Weights of a small GPT-style language model, trained from scratch on English Wikipedia.
Size: 9 layers, width 512, MLP 1344 SwiGLU, vocabulary 37674.
Architecture: RMSNorm before each block, rotary positions, normalized queries and keys, capped logits.
Training: a variant of SOAP for these matrices, 1198M tokens, 4571 steps.
Each number is 128 + 32 x the weight over its row's rms, rounded and kept within 0 to 255. Layers, rows and columns count from 0. Numbers have three digits each. The size before them is the row's rms in percent of the matrix's.

# gate: layer 2 MLP gate, 1344x512, rms 0.277, rows 1052-1082, columns 64-127
# up: layer 2 MLP up, 1344x512, rms 0.287, rows 1052-1082, columns 64-127
# down: layer 2 MLP down (transposed), 1344x512, rms 0.196, rows 1052-1082, columns 64-127
gate1052 101:173091128061101098121127106121103118149120136122069130108147168099083106104119139133075088124143088111104116127132101134142119165193138155100101137123014167108197120172118149100155120131090130
up1052 101:077129108205137124084041099133150131128174106148169140135089098098167125113131089183126161107152132120185103121095143157142084070151138067162124152157182150109103145139133085135131157174093177
down1052 100:125129143125111102126152147129124143105105142159113110111154137077160137121142123083129159105107152120159084117154100153168116132125058144155123150112061145138060091151119145068178132135106103
gate1053 100:122168122160141094161126151105151041149158135127150109147126142075157144083115067202141090118150122128129118126082102105106163130110082147142166082196106120123109112165177100149193092058133118
up1053 100:102096136121100155143107126141163106132091083128149178115145128166096139155090079165128068151090117119155145087096165111131095179123130171072116135093133082151118078111064108151168096142124137
down1053 102:125114116097149096128118121114122136084117137089145136145125120085162088127178134104124115111085144133160128109142087086084102155098149060154159122148162109197090092116124173131150141153122133
gate1054 105:136156123158154093103136090122098159127105175135182103188138128149137149135114128083160131137082137146124050142106160131155135125144080144167173071122059085158146141136201177135104132104136140
up1054 089:126134095117160121090120176126104062159124142121177126109134166145179090086161130117117166159148127135126086146159172168081117170089086114138115141113111114181142125116140144131178088147121132
down1054 093:097129118069144152156110129159080170147075109095097106180103122083159107190139137091122146158130138103123110120114113183087071074139076140135169073136115124115083137177122072118115137099120148
gate1055 093:126115179100119066126098111099116080103096094171110141106079158124145128146150159137101104156105154142094161133137135095195135117134090129132118177121153151054098138101074124152094180175155103
up1055 107:154114100135139113205137063145077110092169090172119140084171157107114079142091098108099175160101104118180138116187154130080124118170096103159111186126134121114163098118144102106144137160104180
down1055 097:180138099123151066119119183084161132105111169082115116102170133134114167098127113089122141132137156098103126095169186104127172110151123137131150155172090125158142150144108189107150161176069212
gate1056 095:139179174155166118188127102161133101102135145107113108129148144166093112141193062136145159205042180114133089107094175100140129166075132119090038139157115186086134135111113118146100094148169100
up1056 106:132094116104155081081112095095146144194149077087125126106170104142095100085122112136148149097193138200144116138161122237115152091170098124135160149138077162112179198098103101141105146145050098
down1056 103:088117074107148127089136120096093148183172144175178157119133111174116080122119126103092190151129088195152176073104149157150179103155100137184099147153142092146102138140171101131138148140151138
gate1057 099:236144105105152137140111144146142096096142176105119182120119150153118121157119087126153129048152144118169144094157142114120123163152108122062084142129158117106161134142136117093159086195182127
up1057 103:175097195132141190178111156100100108127181115143116092095134136113142075147108180199138089149167153098176116183133126127131115086164108140144160049110153080157093094147061136167125138120071174
down1057 101:147130167017133146078088140111173128099152199197119140115140077137119142096141168201163114160129180156123178115146120171101094091139088121060166083181110115124135118092127116143170116152091138
gate1058 103:127130139150084160155151126090158161136096144143147081107117135157142136154142137160125111131165116160147129123144127136128137115098102112176099107145161116172152143071174111089188131146040054
up1058 096:166131129120192197153136115124144067078096147178143123141143165068161178126134091121074074119133118120168102117162149098115159135122136118073150101136088130208107142096086166122159088162120141
down1058 095:128117115129160139159080095154101115147112099122185165093127127144136154107134063158187125174139132118104095157105103186156143136155133120164053122151153098168171176072164032109125151160101192
gate1059 103:145173154099100179103170116080127105124107100132113100106075175111179144129155174110112070119110195144140121155100139152169158101235217149165170103159087131119121113122146173159182150093127146
up1059 117:116170129119096143166140094168138136107112143133179151138123115134135037139124120110089143135144135138133117132121094120090110150121131152113109128112171144164098092128153173083132105168118114
down1059 111:076125110112176091152111110165128126188188069125139112161171125119097161106121104056156171122087120177095144130115056137082076115043132167098125112095108185184182088145162142084155155154095163
gate1060 097:078155108115157156158098187100045096087151148157125162142117131154085139097179128154171158154102135066178104128175080136136126062129107142127104121105132158079145113164086112116166056089115192
up1060 092:123112117146139112134158126143158153119096114118133096101095096101117125119090136105137139090136105137098151159086153155103175160112156189140128107106123083152058155078125166128114172150159128
down1060 094:149154100176121071165153072202159087154092139172183117114126149165176113124127195115098122130125172169090140121064110091105123216128155149146138108160196125169131102106140157148108159169184095
gate1061 092:100163098083120089135141119106170171125113119104105165076060149134086149156167127132135114140145118131128168101045142175109147143222163186136167158078142084164129175105134093137159119134121080
up1061 108:116075118124113154093108055134106100081138138117141107131183102189117108130095056178134137089158132141126110127144117103093134160127155106126119149142084188123152086168172125117082180122175129
down1061 097:114120151166077131087143066111107093145149149098192109113175125150035146104117083160100104099152124161110154149113065126135117146148133101124104233161061129120104069173142094123080135127144147
gate1062 104:102139149189132118100080129159145093164102116124121103115155115127115143106109165117106132171092142112094167125103149116157100129119134122159095130110108124093061084098175140159142106124087101
up1062 102:103126132113094120071105078129123158180140167071164154098068154162176129113179074161092173125136145195145090070176159113164166152099152140126191168125136138162173153149099078150107178114132118
down1062 096:087119130146128139119150156136065118104121077071140140139131118166155176093090129110152069115147063097155160079168162164101062079132083120084155109158126153115077115094190187198114157141133172
gate1063 101:161151135107137185096151100147139133128096116122204127173115097122142128185162099112101132202132110149116142150141146204099105209112156164159114112174177143101053147136198152157138138153115106
up1063 098:136143124152089150101147114097134122168149117164181092148101106138115122171157103079136144142181104197161120125178111166152182130096090114129163114131192103110119082144133154131137157171082149
down1063 101:167114152152166130109116144154136154124128088151142158138114114117133173136099113176085107156109082181129105120107117175152131157166087149177073144128153116144146127190137161119101123122169091
gate1064 094:108108093073113056148172121168152144147135143135131153119139129110128110185152159095152143117055143100150127086111143089141086120127111109052119125154140131066081090132127171119077141137087107
up1064 079:143125208155104200124121142107078133112188113115145111104130122118097127133175093125084200096092104169134159147160076134103095117194158135172160140145109133172195109099117119131134175125168093
down1064 091:145133134164192144102152120089160124152099137090150153166089100176140062127119125143044169197205151137068161151122112168156127135100114099158104160120123141140173189057129105112122128113162135
gate1065 095:112069153141143075102090140082127118165163115085153102207099151150108170090162128121140115087059077073136098112220074191125123142121105137161134110104124153117123136079145115149209130091112105
up1065 102:119134116134132109116118104113160087187184137171065167102127164182111156122111113140147151123158112094125135107227129151136085147163130086097157142126123137091065155128106164077169100118177126
down1065 087:118140122101130139152143106132089128117126120111114117086145092062134141113126104157125148162098137149109129124061171065079094146088133140124119170175175069129107082156119155131066158119158098
gate1066 101:117118118105140133149157119102084122155111121119193147129116076120194105141106109147122125107125165095161129144153137190112115153139113170197151191112115141135152132132110146105114163138115141
up1066 100:196147097058106117131140129152124131083127150087128133193079140093085131091090101085122136136091144086145046135129114119168158090173092103138159061121161163081120094170080117142132127076112095
down1066 102:161095167130102174149120154169118140090118193119113145118151187151138184135107177139105098127137057123105104094058148080129092086158078133092166095126094113109135153121096139124165137171114105
gate1067 097:161147186163057188122165117122148134194153112154147174131119124173040129144122147105099127134133141102120070140148142138095147110156184137134170207115113097166165109179131179163129099094152061
up1067 098:129120141136121122097128140132082121135110077152167081053130129146134127100122097100177084104129124134142105178107127105103109111227119096113125106113084101167113155127143166164058171112097092
down1067 095:115147135092093113179142140130148107099162145117185083145131106108099057175103093064157105120128108152174138083139111065097136124078098135153081130091168124075104108155092173149090125161155133
gate1068 104:146144132117163192107116167050126107103091112131132099055116154117115165105120159167161107136142042155109145115148097092112162150088128122092173149106076130143118124102058119078187183089158178
up1068 108:176130141125162137139144020089133162090136098118087120062199108117158111165066054154079118153148136142152176125074130176160105136170152159148074149118121097163156141165083156091147107215180147
down1068 103:140116158086167157107124195077141144106095115146091122134134100119109145102153138241182133175159128070138111119136088151128145166081137080172206117155083150105085124130135132111108152152106141
gate1069 102:135079132110139158147148085141125162165147142176190096075136122069155127096166117121065113089126105184090133131123098118123133122156077110105078152113178073141133109139185178156110126108149160
up1069 098:148147139153107142101104146135163121078190130139117140127161164117086168145111189140141141159098128108173161131165120147149138118183074137112104080102072141126167137144095109189136180127163126
down1069 103:116083133140127132161116124097053122102156133133135157139156172144120162154175115185112074143155122099164148138155091068128102138113117146084133139123088154126109137162083103103159162129137114
gate1070 101:160055142138177118140136146119131103143154154094171172158096127140092095180137093123112112166149078150124143088167157133121096108110109095180165129014111122166115148158075173129084172157166138
up1070 093:137076174160159154125078165166139132078159102126142119144135159065174118136167157120136135153165107083202101121213142149096107097095097116158141086132102118137115119120183088119109090141163167
down1070 106:169111137116099156153099167094129107124123124125139137134065202158177135138147080168135108136155106135141114072105155125140140095155173127122127117124117083129131144165130178074193172154202145
gate1071 092:111099084167194187150157159173121212138112158144075119190091165142138150094143150124117157103179155137116072121145120155130132108115152155130148142127145097137125107083078097133076139155161155
up1071 091:129098133092098122127118139119144078065082092108151081106174139129150211133131138117109113092128149133180165115151111097142123097117086108054101134122167129178137092141158122150155113092161149
down1071 101:150180138094070071084143139115175129102120130111114103120117129147139106156177113095111074107064117080182140105120104077164120125119099121084172160157104092128149121166177171116175157133087127
gate1072 097:085130106140092128117215126143143143108191144180174164109153136145126101133186149087126169157143099129191126148145146144111084100133172100136030151186147138106114120132166123151123116105110085
up1072 086:111149071093110133129130148119083081146103131185078148143166127147166107159140124102188174128145079080159150140083084151166105133137156119137072145139069142137112149125154072094113146121116121
down1072 095:128101094091141169102158136164107056061113114158121116118177055059119110143151155112103137160105103085129141126114105081152142136091120143108119153137157063073169105113165196145071116195160139
gate1073 105:148095168054150075134124126088133109146124141152097087105175063141111129135148100149102064150139116140144145146138174120112111110098116110139125142087143134167086162149144139087153134142113154
up1073 111:162142092132145088119130066156160060174106111136127105133183128118148143152112113165111082177131118129220111098117144133127163140096121109154157159098156136131139197164095114148096181167125233
down1073 113:139105106112100151107151098137161112138153073084155089124119107138087122204170062089094131127186120172101175120127097127160085182164138124165139128057121134097118129129175165128115164111172125
gate1074 100:144127137125077086103126093170186142136164113158146079094113132149090118134109119159143100176099094192085128044134177097147096143149127109136152166189185140113220164110146149071102100107127146
up1074 093:131143138047135111109185151146079109117173114160178100203167131150175188108125169125100159095124199167167139123141125116083074155134097177090154127121150104103156110102113107143129165181143100
down1074 101:154193059092137118087145085181091147133091108113151121232142111112156110074150153109119168170139168132181144161113165154126083143127127147077148110111094040128128142060146166183138093151109111
gate1075 102:109109132104154110151089125182052182132135075099113036139142200124102057135147167140157106169080112131126128164158126131082105056119159063125126123059091147147154151170127121062159107146184064
up1075 094:132159104134160164142107138127101074116155169144069166097113098117151119102135036080137182119152141147169185108131103174165115148136163142143119151160114171117088176100109126152124127156172132
down1075 098:108138141114130147133183174131112134161124098083091149121128139123155091107156131124160146091081118160173151117129120079124123122109090109154119168105120135138096169144071065096123108167178139
gate1076 095:160187134136109158141167166166116171121116127186138076100113194163143187135097076101119192092092166166118141150139154104124153111151128137120181084171086084142098164107191082080109080130146102
up1076 104:082078169132122130106135126111123178194133121115131159085099151114104120118112107199182140140087150160131129160127167088128113053103142170131130129100211181114154123124088136203134120084136068
down1076 097:118120104208107124120141121113101104112146059142144138111180100130154198114144117101142138158151137077177163134136066102087180187120156055141184108109164153140169085115117114149076095127142137
gate1077 112:110130127133155117094188119129177171146116172106190094107129106123138141101087120094198113074142163140094173093142184111088162095130164157055135152142122109194155138134158118139076104113143121
up1077 101:091131110120161143126174162168150111115117184149163115247120139103181161087138090080133155102146103067173087192140123160115104117104157160145092136144173045158121166144107146175125116123106147
down1077 100:128126100154117072109111096176095071115170129144097139104117146130169146182159077123084099114127108124137116148143085120214096094130112113104159109082112126149126120173115112164112154157152079
gate1078 096:140161155185103148115064104118069098126089112146123151169147109101094162074147110126115088133185086130127074149100085085087163138168179115081157094103108126110133135175132168143103123135114093
up1078 097:129169078105116128122197117099124147090104115069123147099098147107103218113132096114126155090110117148173107164155129143121124131201146097173093118113134095142097146184119074078139121103141034
down1078 109:162118167146111112127151155128085113043083122159103178068141162077143106097086119138103088121178110068132105137114132088139189054125150142111117149169134157152080174114185148175169116101139147
gate1079 098:126168098133165108162133118133125104102082100128085203138210092134125051070117136131102106190128073101109101122165104129138100071142106117114095089163140163091102065128135095168067115112126092
up1079 096:106083103127082130064112183186174107083101132090112125123068091115156155120137144142189133117158125127157135112052043143099152132116172093148101186128109109141113092111164119099110195107133094
down1079 096:108205114114090161097116138145091133133064133125143128089051107118171152125120137188126159091109172096134147148164089056132115146139125098167110187124144114123150113133114146088129178191153150
gate1080 106:109115086166122169100137086132098180122144058167147070192121173120130110122095147143118135076188127094111082141160096089136162088127134063133117141177119117151103123121148145194193093138070169
up1080 104:142154089124118146157139154136162078179098118104111147094115107171126121123151144143126094202140113179158151111095098134118095180163154134110113108085041155087122124171087094125140132144138104
down1080 090:147117065145119133123107107135092138111075151124120135069120178106085137104137135137133127179187178152134142146149136107185188117140148124128106161138097137161146084110095105115152194095113105
gate1081 106:118131127118114113144090169085192125155142100109169150130154138143142137130171098128163145124171143081135154132111112149175176145185139162137121138060077117116125164164172112196157110120172156
up1081 102:119089165065172138221131104152131179147203164150102125116130101077178159071098126151116108101103114115122094200123129087186145138131153128163135142158090108110087095170137152099083179121083145
down1081 103:148077154069100146061134117101204093154129122147196116044104101147121173171097146158156194099191099150108149146046091150184174160138148146125162119110123144133099152068129144130121137139094132
gate1082 093:152154117155121127170134149146105170100067107121097116110146094101129081087115109135099169131073173114103162126141164138142168107125135155144147101110175065128085098136134137119104121189184102
up1082 097:157156091162030142188150124187144096192102156111146082115054083129106082143154149153098160157127149135120176149104136098087153108175101137137114120140146150167130079095104156163125121177143129
down1082 097:139161113140132201157174143140103122160143158155129156156088114135125085109156175165136153113158212137153147166113180133115172096110138140144105081135116177127151100127129230145120097088133106